Weights of a small GPT-style language model, trained from scratch on English Wikipedia: MLP 320 SwiGLU.
Each number is 500 + 50 x the weight over its row's rms, rounded and kept within 0 to 999. Layers, rows and columns count from 0. Numbers have three digits each. The size before them is the row's rms in percent of the matrix's.

# down: layer 6 MLP down (transposed), 320x128, rms 0.0924, rows 76-142, columns 64-127
# gate: layer 6 MLP gate, 320x128, rms 0.235, rows 77-143, columns 64-127
# up: layer 6 MLP up, 320x128, rms 0.248, rows 77-142, columns 64-127
down76 101:478516526496527491471497594468448422557498578517499459502478440540499564542485461517522455516503528491484645437482447538615582558573543533446514510502552494511500455469474461490506490543522524
gate77 107:470442595465469525571505597514588464465519571638511576437521555459502537487503528521470536517540521489444440457520503537542533427490480500562519499433425460568505450389520499467503573481469464
up77 101:445406431529484491473549441513517422478492478445496482471471556566461556469559476516503432520499504487493533525531493405508413506532533471464486468529503432513484483468485493453431506530542549
down77 102:486528431462497546512574466429483528488517578541534547514569454532429418468470450498481587471493474490540432528469451583358523557457499436504499562508496486553486521614446472515563623461506511
gate78 101:469425489462460470413477403565541460477386533501539522537525543528485500435553458572466523454495564495470440519544502458568479539457453496505526482483547519474547558545431528437526499474543489
up78 097:628493460521498466485538545512430439509558512526563445549511524520478537390451477490537468518608434459417438595424605547539492498445412386534427509617619434447504558425552554493475552385511435
down78 099:499550473519546412554520529581424429482408423519538564460355486448482439554575571403482509388508556539489521530492596582457542463512465507472430474447456431539518468470487567475393508463474489
gate79 103:463505503573474503533513541473516384525498490444525548501513471526433534529552490535498538484406547482481474476495480557483503554438507592467506531456515490502531556386459539522529431491605539
up79 104:478520529498515548451597558523537554488487415596472586483515531467505445558491578440440544514446622502484547454565422393411495507482422563567489498532518375552537490428576534556498461470568498
down79 098:465556480568438530430459582445477482612510509516485515616472491533445480585487569479527484457521509504503469520471497526496571476455542557392492468495515485483515470289579565540477445580495546
gate80 096:445490477409522543531581469379560546488528479451512596449562568451404524544421471520536466548520463410457525561516526383514550528408498500505444508505529526544495478537483494480525508513597492
up80 100:564558508473511448499531570484475492456486522461498480575555480493489465442534509528512397595513486592502466585451592542485540509468445449541497532522551463468403488429506524511563482582518493
down80 097:503557460480495505578466523403464540512642583454481512454501500489527487551495529406471465511487476504425421471393512449445585534488380513501522412449573530478506429547482546395486445443543469
gate81 090:527534470530498469490463472474533506477546376479511538581566533495421533585453466615549491452552521462520528548522503579483613444520470529482511452503453584464429502555531618534527445522428493
up81 093:531487512619478513495526482577462493381501469485410537528565427526564442519506462573458490417455483501505482520464577367487518459543489460475456564515510387513423552420563453479589458453480495
down81 096:445598504508509470500436535487475451490541472511476474579438499549403554501500546531584506551485463415578454477437412592493529434430526522661507532412485498603473528518506564509482458491524474
gate82 097:428489523585489367511447546518486601545532487546516420473509574523514473509538454443456553501412446470527459468457555522517508541472461457550485491549477436454515544543509562523469486489486487
up82 096:429450424554524488504507534509528569612516423545514478461486503503445517527491569546443562449558518547422571650565509524488467438475429557404378529481499523410523460573492497590491519521531548
down82 101:490444493493469478521392478496501515526416536524453510505426549546511474479544470467439415446487532539448502498515612501434502450534575453539462423488428517462654468432407521516522462522587501
gate83 104:496470507553526448527409470415507398568518467488519366488434519520496566521486373505449467476459564545524553513459473512497467545580458506518473492486499479518635399447540582550507427523455579
up83 103:465493585554506527479581545398473464445469436389464529471469516448491506555432550550447467389562487539619590456435513480538516457522527555494492481508439544569514437494452503577491498501483441
down83 101:402458595498497477537526538480482398470519497495495466496498575636485630441458466457441472568451475445553503446567501538535524501529551491608608416542510543408530405537560447509515483482431524
gate84 101:538520516488431503444503392362500408429502488496504547532462403495526507480533564537525486499458382459401464520459428459441578453408497575470494469635490527516598507482410563486515382487420462
up84 097:546500468455503586431529509570485498464513561550498506472506555505508413443592528451523557561540513479568594486599539488468468508489504592503526569438523492477454487512483582512457465502465611
down84 098:473439559506502473531460540465527422445498525569524426475485505459529476502521512622507512550536467403532430443494442570496539415569548464498515488416559488523522554496488487591585533485438529
gate85 096:540524470466504558582505556537556454556536515500489577501497417453488462418531459543458404508497505491483547525534502570547565438472460499565578563521425523493510481436490576482605432504506419
up85 098:504593564510455523506518481451531562528423580467569536490487544432524494547471448450507423461549568565529490579556513481558541520467494469547484556468546490528469580569518501545465515562489407
down85 094:519562481536504513442373462448474508605451566454519627502498522537535532542459439463493523535498407439424460491534438452443449428475495477536495365462553497460549564436523487469494489501447514
gate86 098:408538500434585414505519532510457432512440511473462464517577392469471497566565530436518530588588438565461543487482461560488426466464441516494472583536535485396477424481493557559451435430492536
up86 106:510427605519450359522514420523536536485498543547475450488432438510556465508488519537473490490503475464570493448513519415455453516449498476517540531505500511483482574514491453518580503584363550
down86 105:501429486516464393506523532499499542496499410586406496541496580536563558523487496470529496474480516537554496436447567562462508534491482556560450467640539432469478488507488389474416511418489496
gate87 104:524575481377435497457473424490513634551502545476541560457438507500536480526429478451539476438407497362504572464531496446588550520478491533459507456519521469582590475514533453608527463451457461
up87 104:600521469482437528494482495594440507587531505540551524571486481491439525404415519453517488489346586467550460487664534563567526461493531450599529454544523461519495483568501597477421576478553515
down87 104:535538478467499534525578475554506575475416480542504447390450519495461516505554489520478536480547483565534479513470573540496573530537514521417565567555466494510445481480565444516565548572454532
gate88 095:536513497525481428554496462416573446545501542455437458527480633517578513530520460434476514512652414529460461529530463465437506481588520461475524513418479465481538517497521543499454478463543508
up88 106:408530515615585533484553535508474526500464554486556511500556522440399486551479520604534455487449485487546621437421449574566438428458485512489431519582508543492497494453504478488470482535581472
down88 102:487491454465538470535518442501476536454538548502503395427415454549553502502517558534502471435461482479465538503476555532447414509505445493512550589588544551430561498571524518452531532493466534
gate89 097:365535489446515532469476486559481429552526527508443469534422562490492456507524537453506496581538453486468541489502454533459456498443454463609573521452409497434456473490517589401532493509525468
up89 104:562485458530494539569513520483500533517511501544507534445491577469558511402387479544439519536421477425443372485510538500483506635489536466483520495515529529544385598505529395527501461476500520
down89 106:470468434487464603483446542521555441537493497482496497599484510521503428431554605399478512445530456366491413503551465519480512538523542441575516490528518572484497494482523575591407511432526443
gate90 105:453548504545505473430505477491520517498604489602476483495506441540470573378505446473580480551496527499475442513512521524513453510461472424504541494447560593428501418392516468447535422514476521
up90 105:520581587547416530457443508472603582559549396582486429470459495519517570477490532491505503531399517561493525394506381529601504556559481484482426507513530480455534493525462478519561493476438458
down90 101:566442481529461518471503444478531531526531568468518433540486566469511465454468464504555546370400571540458504467455607505509509485437457356446465578492473422443521494448498560456514531570522581
gate91 098:496527571469521476488406558409558477525565431466436535488484626450580471407506532491503503466572528481552450493520498554504443520536446516518427550455522509493451570542418551446556559581588523
up91 092:502504498509524505473527461458534426523486553516555541477442500572484523447371502470473370513419502481561467467484513488549479448509463523517592436512571487502353526465393525576476552524544501
down91 099:508532561570533449567522479456434394610408507476568508414508547396606425584482394471576473525452542496541526480545531509486501473542515533517499551506526465502400430414503594589523512498461590
gate92 092:646462597583480427472512490477472465444520566474478456588518692466443571508486578616473383470525556524535553494540497530553513512510511516471477517594550582489516480473487402562502509520423566
up92 092:542455555523650531479485558444579461413485594564536415500516572441487520546496432461476480539435523534470459499474400461466477479489496466433528542423446467484475427454434531486526526513416435
down92 098:561520494528464552550508559436486555509566563437413553555475399495507526496537384470484478379442505493444397445441449457565504510528504584485555466518540532511442497541468472548521564497580494
gate93 093:508476515484476505381518464592554444450501479536453568542509566423531428525438486550521478513597512501566421411479527544449525436540517548554454437512519612510567503409545560420481507520496464
up93 096:586523488474461535435545405496459412525460539559481450504492512507461421539508419552512533561545425495558542501473551494485634484514471505497518572552507466469530493477497455478527462498607471
down93 101:533545455469478461526552539390489497523505519409491405511576515503576512512513502482551412532521394458577522545489500555563614499601462463461473519477497536564451480454502509625465526478466463
gate94 102:461540537507489446419477519416520431526538619451495492507492492461579471526474556482481447487560537484537528550484497498462478533546442535504485541485568484592572505581419460524557497543464445
up94 108:528538490486453508493563525520499551530529512473534584458423440533459499524579550464464547554493477464536524473489514549564507419517381498511493572462560532562450535502461557591637438550438464
down94 107:444525534547523564486506477446476521535506613456596565502524415426455453429455521488491508495587411352555452471369517465537516437570478493489467529463531478432540502546419515597591502501478486
gate95 102:590416516490421459492460517543534532531603512496425466521412545540479498497590473512556516462532462457482525552440567547489426419599532398532561437596530554463513498553495507507490511501526540
up95 103:532476485507501540414534402504445498602501521487479500445517527540542472475547470548453480498563527498562479455505539468509485532469538451548516526557482641410487524408635476488465599483597582
down95 105:480542586480516435472487609517438556505471444511538491583522497470461480492632468547504531499530414480432545510553585485535577420456500582434484524473572589464505539522514470513456466424489529
gate96 093:566538554395529479488521454504484450531479523429433504498497544603429481523561540411478442486476456537457528558513603546497565495491501528490428521509450421432556558477543470415485504537480474
up96 086:477457453514466480540417478493489488549482571459522457544481505538440490462410503611397421484572473471487530591513576492587516443550496520476484466430583465442525462559546532484414426507507445
down96 089:520516422509490452562601506433522572532482425529532451407434537538533459500501483403552548518430456498549423477542508529525456537406523546544477537450475517486480475426541435625443521423544463
gate97 102:526434544604409498439510490600528488521478394509531471486470467447472488483569484530496543538498453507489564474481567521487546494494472572488559470544547518531498513496504507536445566437475431
up97 102:428509509472574458448495499511345505548471457503514508469506508467426475619503512457427509453448488455567437499489532482557474477542477485561546536444448464564540488521610442528521537476573392
down97 097:527475454534539487442555419575522481436518450485536525541552576456522399413426477499565515540480503493538547433442540499533499471495421450466435523380453466517506533469494500601541547466533552
gate98 104:522510418466457566468438522542476427603472508532488526477503611564528446469464435468395482525445408489481426481438531468466488507620465499479546528536533525516487504504570460505477477483475512
up98 102:551512548575541475446472497500483474443490411563407484417490543514534458522530574501442566546540480596552511521498558474375534535492546490554521479552488463519412451625522500535485441584609558
down98 100:491562462545480488524501400539500548601565465465458503526497519508440528419533443571519528455560457508464525549457552524656487516420499479480473480511496572487417478521584453445456527543482481
gate99 096:459528482546485549482471527505536514521523501506447440466480547463582490409516596417538557513533457469422471404519665492547516502420522593511497517493439541614526493579485484474519487478601463
up99 094:499608469511554508479570499461476577576448472535553564363410446452498419479408521490553517529494362539469464453406518411486509451541548465529483537557504527536533515627489626562513541541593472
down99 097:433481493539451587468487505517480445467606434555560506595469428502480462436415450543512457502521434509547532486534422494497485489455512410497500501591443537475484526498461579512493458523610524
gate100 088:546564555399474471486504574426535559528520516418450555460474522499436496525530532549499595511519472507421493525468538510539547466573527442475447483522588551510594424529543505431516546477497458
up100 096:553497555546501569451524491507526481522434515483483551456551477484505498563518515456502438504534550604465494479481577571475519563448469513497571449492379518517504597465487564463556454560593568
down100 099:412538508487473459399516490391528533567490505516589492498454513467433471480485583583523434536452486455539527451483568508542524384555535492528491543466556516518489469574522447534514467424551515
gate101 104:605566447514429533460550489501498413583430633473493560358603559566517482546506427487513474497451477527484467463425466486499500536543485537604430449453525507500464422475523573501431601499540559
up101 108:478591534521533464513509522514480513499371444551525563523510541483475445417497368498487410565523561515486424509553456532487479571593580532472515473532529528490537505546417488524518605458564546
down101 098:533472563550520511491455468528535543493492414537508430613478437425567453522455538459651463603443531486476573489436427446533528500456527502488501534503553608546445411481543520537549454480557422
gate102 105:557505546564501494512483553465497423539446460448449509427430461563441518522430485554585493406494522554512451503498501458534481517554454520625499379405533531562504480461503527481478494463447529
up102 110:455468543440431505533554513472507540477503409515546458594501517451434487596541476544436458519499492467455520550648501503523507475451530467525501644548481469538480549500424546484563492506512584
down102 105:518564526573578408580501519499517580506449447569580521489474541590480528513432518414465385576441503479542500552557429552513538518486436451601530568516445502531464502462529469516461463442488499
gate103 104:552455459419451580610517543505404467452507448506430439457375476473547458476506490452514473454463517473520488554501652522524497476470477573626520475554516476468604498523465487593533488445547555
up103 103:513429465513570449572550448490375511530557422503534524586484450473415485527527537512547524579537412561519451464543567509611546540476535442477542560441502545515463462493561490461546474443465476
down103 095:456474452473424464478493557506458478511546421549485536452432413518556429557462378534530497491570501455553532582600579567526473524469454515529421473491427402561565498586464571449468451456526439
gate104 099:603564518508510540505461552435596504524543502559523559482496476424565479614481493567449498572512483546525522533522379536601503483588455563383468465474531547558610524429544523472489492551541496
up104 100:529555540458508456524543460546583514547446470453584556472500482512519558631541499526581499519512591491506499518566439488408516512545468631543504493532490471515395510429557408496452492539512522
down104 098:547475549552503433490494596576577523463539466584493499503486462518537457533556455602533488394468449533437488594424548498574430516451468450505483515456508456519487422497468474509595405518577479
gate105 097:478581609536468513507559535383566559485505500521514480468496489445495445504454517470552443411569500486493486468460470537482415521494508559497463557404474519506525538496567437488529471494525397
up105 106:521519480470498505493489447471503486559513495467536588550480457468546488553549505427498510508445360419502463478492541495443476413491485512462473533454537562562569451513456556463555564416601549
down105 105:478618543502466512468567560511505483391425473501468503499457550572537522527445543561481484484489490515462487472530624636459455476501535511482513520485516550583452532522391493608525549519523494
gate106 102:474476557454449428542416537552519500566536501482557463405448502441543454477445458568453455484512557484463556517551571620458532483484471411500537515496497399556512543499446497461469426419516447
up106 102:341534481483418521517559492472445450509510442439553427554529435478525522500493551433514530540518591491491465567453533513486568516503540519561531562499518530484482494516490480637581583496432588
down106 098:535434440406509498446473487472537453438523520389573544518552555517470514540454485496440489514498525448492500565487481461523483417516553551482450499485464535475550593438491489421509612571507488
gate107 104:476451454613506484469464600526475597511487525490511426473393505455512469450434454470575555639516533432465477390460515496502407508538468569551535547406457462532548434477494484525528509512436562
up107 105:585482575470540445448526488460456574500441416464586507420507513469476486502475509483478436454525496487404479467464506408455437506532471500408478578496557527548546494392431396514538470510540433
down107 096:478424534537568571533544467487512545564493501511502501523479571494515494468538454439543467527530565433508523459461507506559517489594456506537484474488516526488427543432472416562482583515428426
gate108 102:471468563512417492465467429587603476429442527521537546447519481508487534497466507500478634462432432563516568492460480554454418540524391502588480481467477457468564497541504472528472513483437461
up108 106:522461444509513453504510531444480522510441505564540498555420515427474449452401463508500530515544485506559538503467474542469443461521456586498526582528481519496502539569517456521517551495400477
down108 103:505547489491497475396504492513418583481462464533452554531622550465507500414472538529540403381537505517466485504478539471513563597433481441406389513475529484538484430360461520546491483455558447
gate109 100:482475509452497471539396519453517546439534380524569562487486584423543533507553499527418475584522526491420508451638535525440444420587502504527499463467494399456518506411468532508482538552493550
up109 102:574537490474443520548529581527505468536531530538454507525465525397440539418473489516445442504466531480467513522567472545534512408554433486468473509516544516565479430437506543470487558413493477
down109 101:472420535564457596422472539573560376521399466501503432527537504524442517500521474500547490447509499552526532450540551509452485466471406475553489504559405554549561450448499526483470495538474517
gate110 100:543593533503558487498533561525493489453561423489396464492457463449518513546601416511518435509466432516456511469494469445571496490458444482472465504496552431461486377485589573469529455591462433
up110 101:524558588511548505580488548471494501478432528596454470507413507513489490490434529408500508471421509522445453386557541502597511617521521520437447471515544544522424384532527483485503484575593507
down110 102:526466461435549428431427514489543527531617580512425461503525440385430566555464495477500485586504486490574463556446504563498535418529456472533531425508548476421551471526483456469446600509476480
gate111 111:549484518572490444517505426546477506462564465433571438510478498422411549525473478603460531454511521576417523512451543531508551515494547533518496437434451527493464582469476524575506483524441486
up111 108:544576476449574577536557566498449539483523502424478492508556476398490500519475582537465498492468441552519542481523501523621592432457475597490397520554445489487513427590526544492516448443514552
down111 107:369492487488515396425519545467491524425531526537448533486522440552514417528531467575509487433521415523542509460599492440490443500481445602537454481534562478528626473511528509536552541478561566
gate112 101:412428517409406509522528525572407576510490531503492448490460485477535560418560461418561531500528462366473498574511480462467546477579519504551517520515478382531421531523522610442467532552474416
up112 097:639495436461493523522445502557373560548501568447474510519549467553566506473520495476498524565537461525448497619553486472440585547390457495549593463497525428545570521391488537497511496535558550
down112 099:462440564489503528411569545517525460548488403519448447553455549558432510440544465482553522484513514528492490436448497502450459552416619446469513531531467527536482518475548489491510492550556457
gate113 100:533500559523592470445443520431513469414480613469514418496494625499418530522615479509502526480414464552519555543570484486543471539469521457467463469478485550542552522534469431510548583493456534
up113 098:528502602540410447496528493481417482525476525524517460493462500491492528514510535521474392527478443472529516550433454475565583456549496422491537380463428520425523416533550535544458543470445439
down113 101:539537487458464479522498567435465507396460542482481523544564497455516467470433441619451428416528460541434501508571533439498523477446504534487528549568552557533485542471402490497401416430488495
gate114 089:569547418481474403429438608577549444561569536578603575506561485539493487518483522508564559548468476533428460471475496514417483506527525438526390516458502549441478496527449570501453516526444568
up114 093:504493442484474531477511474449511597472492460437406589441509512497498597558524478412438418571526556493489400499482551456410544558551469410405594541489543409472546477509470411507465541499452537
down114 089:509394452439493575570495518527502485546416530480508489502511515519567490428528484624490483472554510438420532514532497466509489523547545520528480369596451601510511454515431513553504369554503538
gate115 104:622521401501460523539505485436504448432552519366595431444485491515487456445489478425534484513529429391474437470591394495527525478394488460533480464513503453483504487558505431560514511460447517
up115 103:476526539468525528507551555565464500441424475531533548467578577390483455544567567496574476500420438597368479450420473487504518503477495422548473473523518516469472463487576569557537436466582517
down115 098:497570527450463648493475486485443493531469590473545624568512587421460449522528627546491494531581518550484588501547491515491550447528515466561511470432560565477491499474493451430506453567541521
gate116 105:451452533456386553362521452511556520481506540568496466505506487629504576470459434556503488531473469422556447555542389493472566501481463400571481606511431537415561581509528501528565568566521446
up116 104:586504447534556499576493576434496349511478512362515469338456465475495494567573501427518606534553501528581433469527527441496422502482516579527501503439491448469536494503526513527382487458488570
down116 099:401488583470457403532521514401582550547481478528501481569470527482463476472577497505529435418416478472463528544578460458511535430517415525515536506402436472499484566517484531503491409507511532
gate117 100:490553526457518452442575525549498404520459427454462531376468456484493561501559522486545491554469563466552498540505505553468456413477374489602492587515519536521483446513475513430484571525490431
up117 102:517492565523393463526544458457482597512461500517452592463479460454465519480487536461569464438518520539501515480525571463533558518504554550541485501472540485482502335498459530500445608581484487
down117 092:475548526465500485559530512456450481568488499380520595511533417541517486487523430584450444473578413496470493547437577557538501513617499457489417520491551439435490536532487530432524536511464551
gate118 097:483499386507444517530545448433453499506567509529528478491436517512507386520444468547489429566536525549536534482472438542569512544487544407493466518590578478563534543501552498472484501441448491
up118 093:528592563381430584412532499598416554547543528485451528381514445536541416599566457485566482496524408478573573473507425474512512562517478551555550492499456517472490399495601489580517512537508512
down118 096:424473522414498465461542478596565553458516481581438506580438487445502471529425558449509571573462571571443496547438569457486557497549522513508468495464519460535462486430525572502450464477505490
gate119 096:490478577499632421502493554544573480545463525496483531484451487507515542505464486358530603480479520586413495497535581522537517552516671496503525518494504526514533578459545567443492458446490485
up119 102:577450467529413516474605478537504525523493516516502428538452545493504503528534593505576599568477520464535506474539440474472483514489509452499470547436436582464500480472388537490522459487455557
down119 103:451525591445550452504425517441416535472487534550461516520455470510552546549487489592556452524496553517449492446465513471421431567503422565512497394596524550567447531519468542526510520512577480
gate120 103:498406484527441506538521469505461515525516551478539512468504511520566477486553396494508402440528576446498458488584480535498492496425548465458648518504482537524478498436523546411519441612516481
up120 109:568485434497527425504506567502428502516442577452537483560510464532523399504528428576430438472444602563450588533425556539483459452548538559524446543450461515532481436392505417540482463431551580
down120 107:421498351499438587456483606495545503444495592503496466532460534507454478486497545455419442433520487605507516540557464542540394517525502437499536459548543505435476497505464533414429531511516539
gate121 100:549441552488419538552590418516501504494558563512418579485528566478442500548453551424482389475468505509541523576558568505502520561444437515627511567545535491452437533478353438489532542533538500
up121 102:426556597533549518602424544450510486531505469524471470519478457382541440573471563461484556537598533454400459522590499424510563453602520495472572547524582559465556430431489521486544525500555530
down121 098:556600509525461432531438468448410512543544497481495541506485473574593518468475532470442516567514452537465487532442491534436458447508482486402475560499486581446534448461361487596495473519492465
gate122 106:479593533539540538530442539429495448447498475477519470499493503526460498482519483546488521465468472499523533462561550485487421565483566468516533457613565456507488544523439487526543533449452349
up122 102:480584568499486470492519404547537457466556504455478437571460584553531414355438497485526592468497469490404539565522494532522469506516493516411422449543501494557512432456392465549472558479483475
down122 104:527563466553412467537503490472467490579467497556426513489579441505518503461505496453602472542562539543547571426441492439498470601487539474470580538580432567467576556445461428441512508419533581
gate123 098:450474503564476510499450475471514453421528492475523530453450538580591495543420459541522488566472511457514576450615409511514509512472490486498487489469508601379478436612448514581488503472447466
up123 107:465530659439573565489520526492524551472469538482555508499498417470577528648584509476550552561480485498565530504519472499559536467363539569510367413500529536530489508558510469544455498467505536
down123 099:512438534577540441503492520497569501459516518643474521529485478465492474509522482511506579518469499493591431433545470614496485565460528483521524573521494433425489513512559485480509551459414494
gate124 105:475430551470539465602493462464496569565445574477432482563526507517523581537477475510559561533559538405491512487452546434423520416456480507514537447484509454423497467500672521519410452519586503
up124 102:495448549486566534467483504474618480489575487511430557557568499516453433450456424521510556514563576537441522519604479541465527584466513467529479468528615544530425487517495410543506451518500583
down124 107:495491584524502478604546522543482587497495494416467515442522466511503458397535528473454471527493469535442523570505495554607627503583508490559451412445535539530617422539612480471536502470472437
gate125 103:480544505456399402518467540475507580540468418543559474546647517577507513429529574580474522515512522502459376469437488564456480585482377580463500470429522512539486508482457532527463480504495521
up125 106:399575548439457383514507484527472403462572506516528471375539410461470495481534530517500472449468514537431397558506478466443428479496454367461449522448545540563521538537496528534578509569431497
down125 103:529499502571470474453391516452512534479507458530627476527568484516444514427580465544556465400497498433469530561534484568484513520549532456532499434500526388507556532414581527555452450478571547
gate126 097:616510468453488552474533551493506515500453553461488455483569529427544442500512486520520451567493500546429570530484498625525516472482543428554453425488520542509468483511520491482578472463509515
up126 093:594512557443451464567547555477544537518472526508544528359532538439553526511496509589510630540511434513424519529475516458537471519488490429586452439484477602506525578486583504457523525457457440
down126 095:445500457510456549352570497513590550497412443567519505467546521539551482412498460523507529507575515435530512562609512563545440472470510518477510535449494455556520478519486415460494559537498520
gate127 090:578477423486495411443522455523399492540539468527440567445454502534517514553518386603475455542591507532431570541561492483559456528503482496517502514510439527491528437538470381622461509490502573
up127 096:374493447564585529536590433551572502462503523506415446454429501438462502473451490518602531583496523434462503457446566547478565525470488472443461487509437499450542536465572549592527387478435456
down127 096:493547547407419553550528560564514462505524477505632405499426461494560464519492470510393467519502490423513449492561564494519501409536517518581562464528496480540430488503446521377490605486522454
gate128 100:560429530468522496501476550445519448548566546531437543560523502471420501595488441565472607507464504459577480543469506437408404504521451482518476507517577544542523489605551458538392450497570587
up128 095:574522619394511524518538489515438436545528464490645476545434538557456508510550488505395535484526486367489559481504582464502442552524508461447492554491482414517597503521517574421454525528557498
down128 096:604479489601624465521519535474494495563478504553471547516453471508593559527557524437486465553473470451479593467558508534468517505467576543456476435473486503575611443516451503535452576518541580
gate129 096:493420493399604560511542510479611491453450492507503533504455509431436514542455517557471568426417534440496481560510582510531573571501520553420576453543604574579454544481448531489465542448521549
up129 092:474480534614562491467554452480553450535463544527459451515547460499471417474500495513521481477500528579600460523526525459510478452485490583443456459542472375414483515412461547370485357486485491
down129 099:529588459432463504426488539531459551436450538598471437584472470569467574473563613465491514495391461469413467493545457430538577522449586534529446597533678540530465501557489431480512480507526498
gate130 103:587499499506550467506505601502580561473508514492431512484466588472469527469495433479561583541449534516558485516466463462555508614566507441490554577532534452537500473609517511463483605524521439
up130 105:539608527503480493537504464476513603478464486515504510510499582478570426537496543458554449458418426429509444564485485474554508385566459531533571522535470528492348539485523434609488501476591566
down130 105:442409506525540425569461547510506456501480593503499494425491526462521561619513402511442487524573544525544484513355473479446466513522488429446533441526441458548494521450487532510454508462554501
gate131 102:552443471489442435503456551456556500453493537486514422490513470477539450605527515499421466573534533469552515509493536451461442519617507544476480524491445444502567486530531530508442479479575570
up131 108:624539558432519472434500453470493499539511540457476439453443435550620531530564534505459483465466503486526446487520465537420472515541483465523611363502569558480529479542469510535436449518524502
down131 102:455498394427426412511455557532539514526523518576523529505552522486510541520437493486447486499608552612553439562511508474555505514458490411396558561478538477515536491501522492490466534538543518
gate132 095:536464523521482510497479447497447529520576550524474521491479525552550491496462485481355480472470431483480472507554506535506519471494615516445403454563465561402588468505584484467476405526469515
up132 097:434471559459487531464497488556546521507520411455418475524485556459451509638474552406504581480557568450417446512536432477461555541539583444424497583551502460362525557453492520501512512513537414
down132 097:518497489526603566586538563504457532453482466490545438551545508506556530548539561547621498476597431457444475547530582451573419479577531551466475519555492446459528496518437542495460643488460541
gate133 087:493409504511480520458553525530496436612508604458543571507441505536459511418442408486483467552507555515451497524470557560497493449543556520501448512468508435518528566511560534471516423407426420
up133 094:491475401586558512481464529450467483533414521447437489433444524610528527492517473570528495534483505446437475494514581508534504502469545479493386433581472538471387478466499540487499455483514517
down133 098:470473535418499518570546488475591562552505526579406576541478480493544477515502562394375527588510492531468474505520459517543497535517543518415509569567480579530507500489521508493530502473512463
gate134 107:601588602467394501511488510485567423438482446535483510487487469438509421419465567505453505481447497551489524486607478559471462532514612544512519493515535551561506520544489509507461558510460528
up134 099:554398437478633491468511408577492491551507512566501514489405541485433494485545504500547579544521467600502523499546470493467468493431512513440443491486505479454548467426548514494546542531456514
down134 100:582493484458527460526418580595478537425493425513522571542529523502520524465618431498445491497444468499537410461496512566514453509548524610476464486549610476488455509437465458467515418496495497
gate135 104:454472551555433485640488468459470563454454409428493576462450449477578546482434475427512567500487549557466498485510511494430541446422458489495423492480400407529448501498536498561442546459549512
up135 103:455490485584528545421450530543586490521477547546552464480485507513486529519510571534489501450471452506492516486590538546452482585523413503545518548508513515396502519533463522527547529484516444
down135 104:417536494436440467542574500458460395535451476484491462571523462608537456446522606420431373469564533478406583516495445417507465564486503589511503536490508542506472526536465416501578525495571543
gate136 105:505451534509547460446489512489499467507528488506597509477449532487479435461531456560458484561547505556592628512605543604468450506426537448475507518457446411548444535523467425420574504454443568
up136 100:486482464468424498469486512425513521466440541540493526554542478505447423545519520466418460417505465511516451493414482565608573409503477486486473487467466472566502592487448482498553474489403544
down136 101:372460530502480536563491480475459432488476461450436540570512518502507500486477465541524458463538576482478419546522502528388544461641479471444596534529514431445479494465528509493463492569496521
gate137 100:450454549506615563517463491543522492482543485490455536414494485573530503570546438549517464546491401482432500578439439539492562552522491465671330566501506564510517497494422475483557540450472489
up137 099:485474544436467553561495560490553542455521505558523417594522440508508494445460522504548574499543469507528571571500501454411403494466541521504516479444523593545529493466529495532476576487480485
down137 093:499425490487589461467530464495546445520489482541568515450494563419547478458380516437582579486439568500414446514473464431514485510385514464488562439434559458523468526468559419508558462547550495
gate138 104:473480502504501519436456476502487476562411467478520560577468507524593439455498398474503550592526514544467600512444453538501513465599510425550464535534437448485550573463477483545538510454468413
up138 108:545513532456539601511511418493480545531448417486512517504472481528495480488493458516504445416522429504426491456454484477406469572534467460534510420575415489507430545442491577541573552470442555
down138 098:515551488477509438466459552514415518454486470448521452569474547573561460496483456436564531488441567510447512605461569496473461445416528509518501491527440576467498456508506403504521531511392504
gate139 098:490523535554435456477469443530448486522553503490474470444456394526503478500511513534475439446461401480496363467491530555535546464447467490434565542537609553449419522570450547462520494510544558
up139 103:594555514446430469562470509512425446496543557543493473399556515512476499582562507556527485418505406527490586496468514543588488450542503442510501428491468459584510479506508493498434476523484621
down139 102:398483498570486596557489451518592416531405620512474491521514529540456380461499502465476449445471495554567489500477438519483492512532533491498483497464586429466471430458449514572410499432506572
gate140 107:548533489447502500384414435491533472451553499561611534506534593493409523443455495461469490501457501462544407489508479451482444540513532410454541486498517489446518573578506534477500545551478527
up140 098:424547572565495533637525395478491605530425520514488432506426556565506474500524520464445536457492555548534478468488440544576516559536469565541561543553576532423575509418488427511530525551512552
down140 101:586446594463466510596534438490580509423488496505536458586509561520536499571622500527553512541551515461502413531519514596546394483423588428597547520512461430517506536513494444603491408535554518
gate141 102:491460513501489484533461488472483534447512576511449571534553546425509497614533481524524540432554619463449455539359428590518497456484473525537427518571485498472428494514394478461565506507500440
up141 099:441557450456511486518560578441567555491562446559520456442468500477405596476533476531463523522544514487497549450497504429461480424561581520487530575503604489510494535576567621508473497506493450
down141 101:453473410511520397458559455468493481486461509531492532415530513466572528530455503459426505442413467521547477581560556497449496440516450549487470458450449411414499506531530419474532476430397423
gate142 092:465398467442558467524523367464545478574468415525494552575472546466458493478445473522499529613586451619534538575479545528523479417482584480455551516372540477550480505418507510527460451503427460
up142 083:588460564425509545529485471489545551525544405432437510434527442516499412530484613515432509548505617548493506545542592503508448382476527538410454504513484577485498416451550470472515528493461540
down142 097:466506546545459545440445518488464497490392512520485533464425483471446445544427507490539530408433411481486487524571421438545459494552418496463484464576531526499557531505516513564517539478516483
gate143 102:533510532525479566529453409431492546490506556504422499472519589478514527518475614417443597570501556500438469409447620539469418497462453458470409469515424454538580494452516491472456482508509449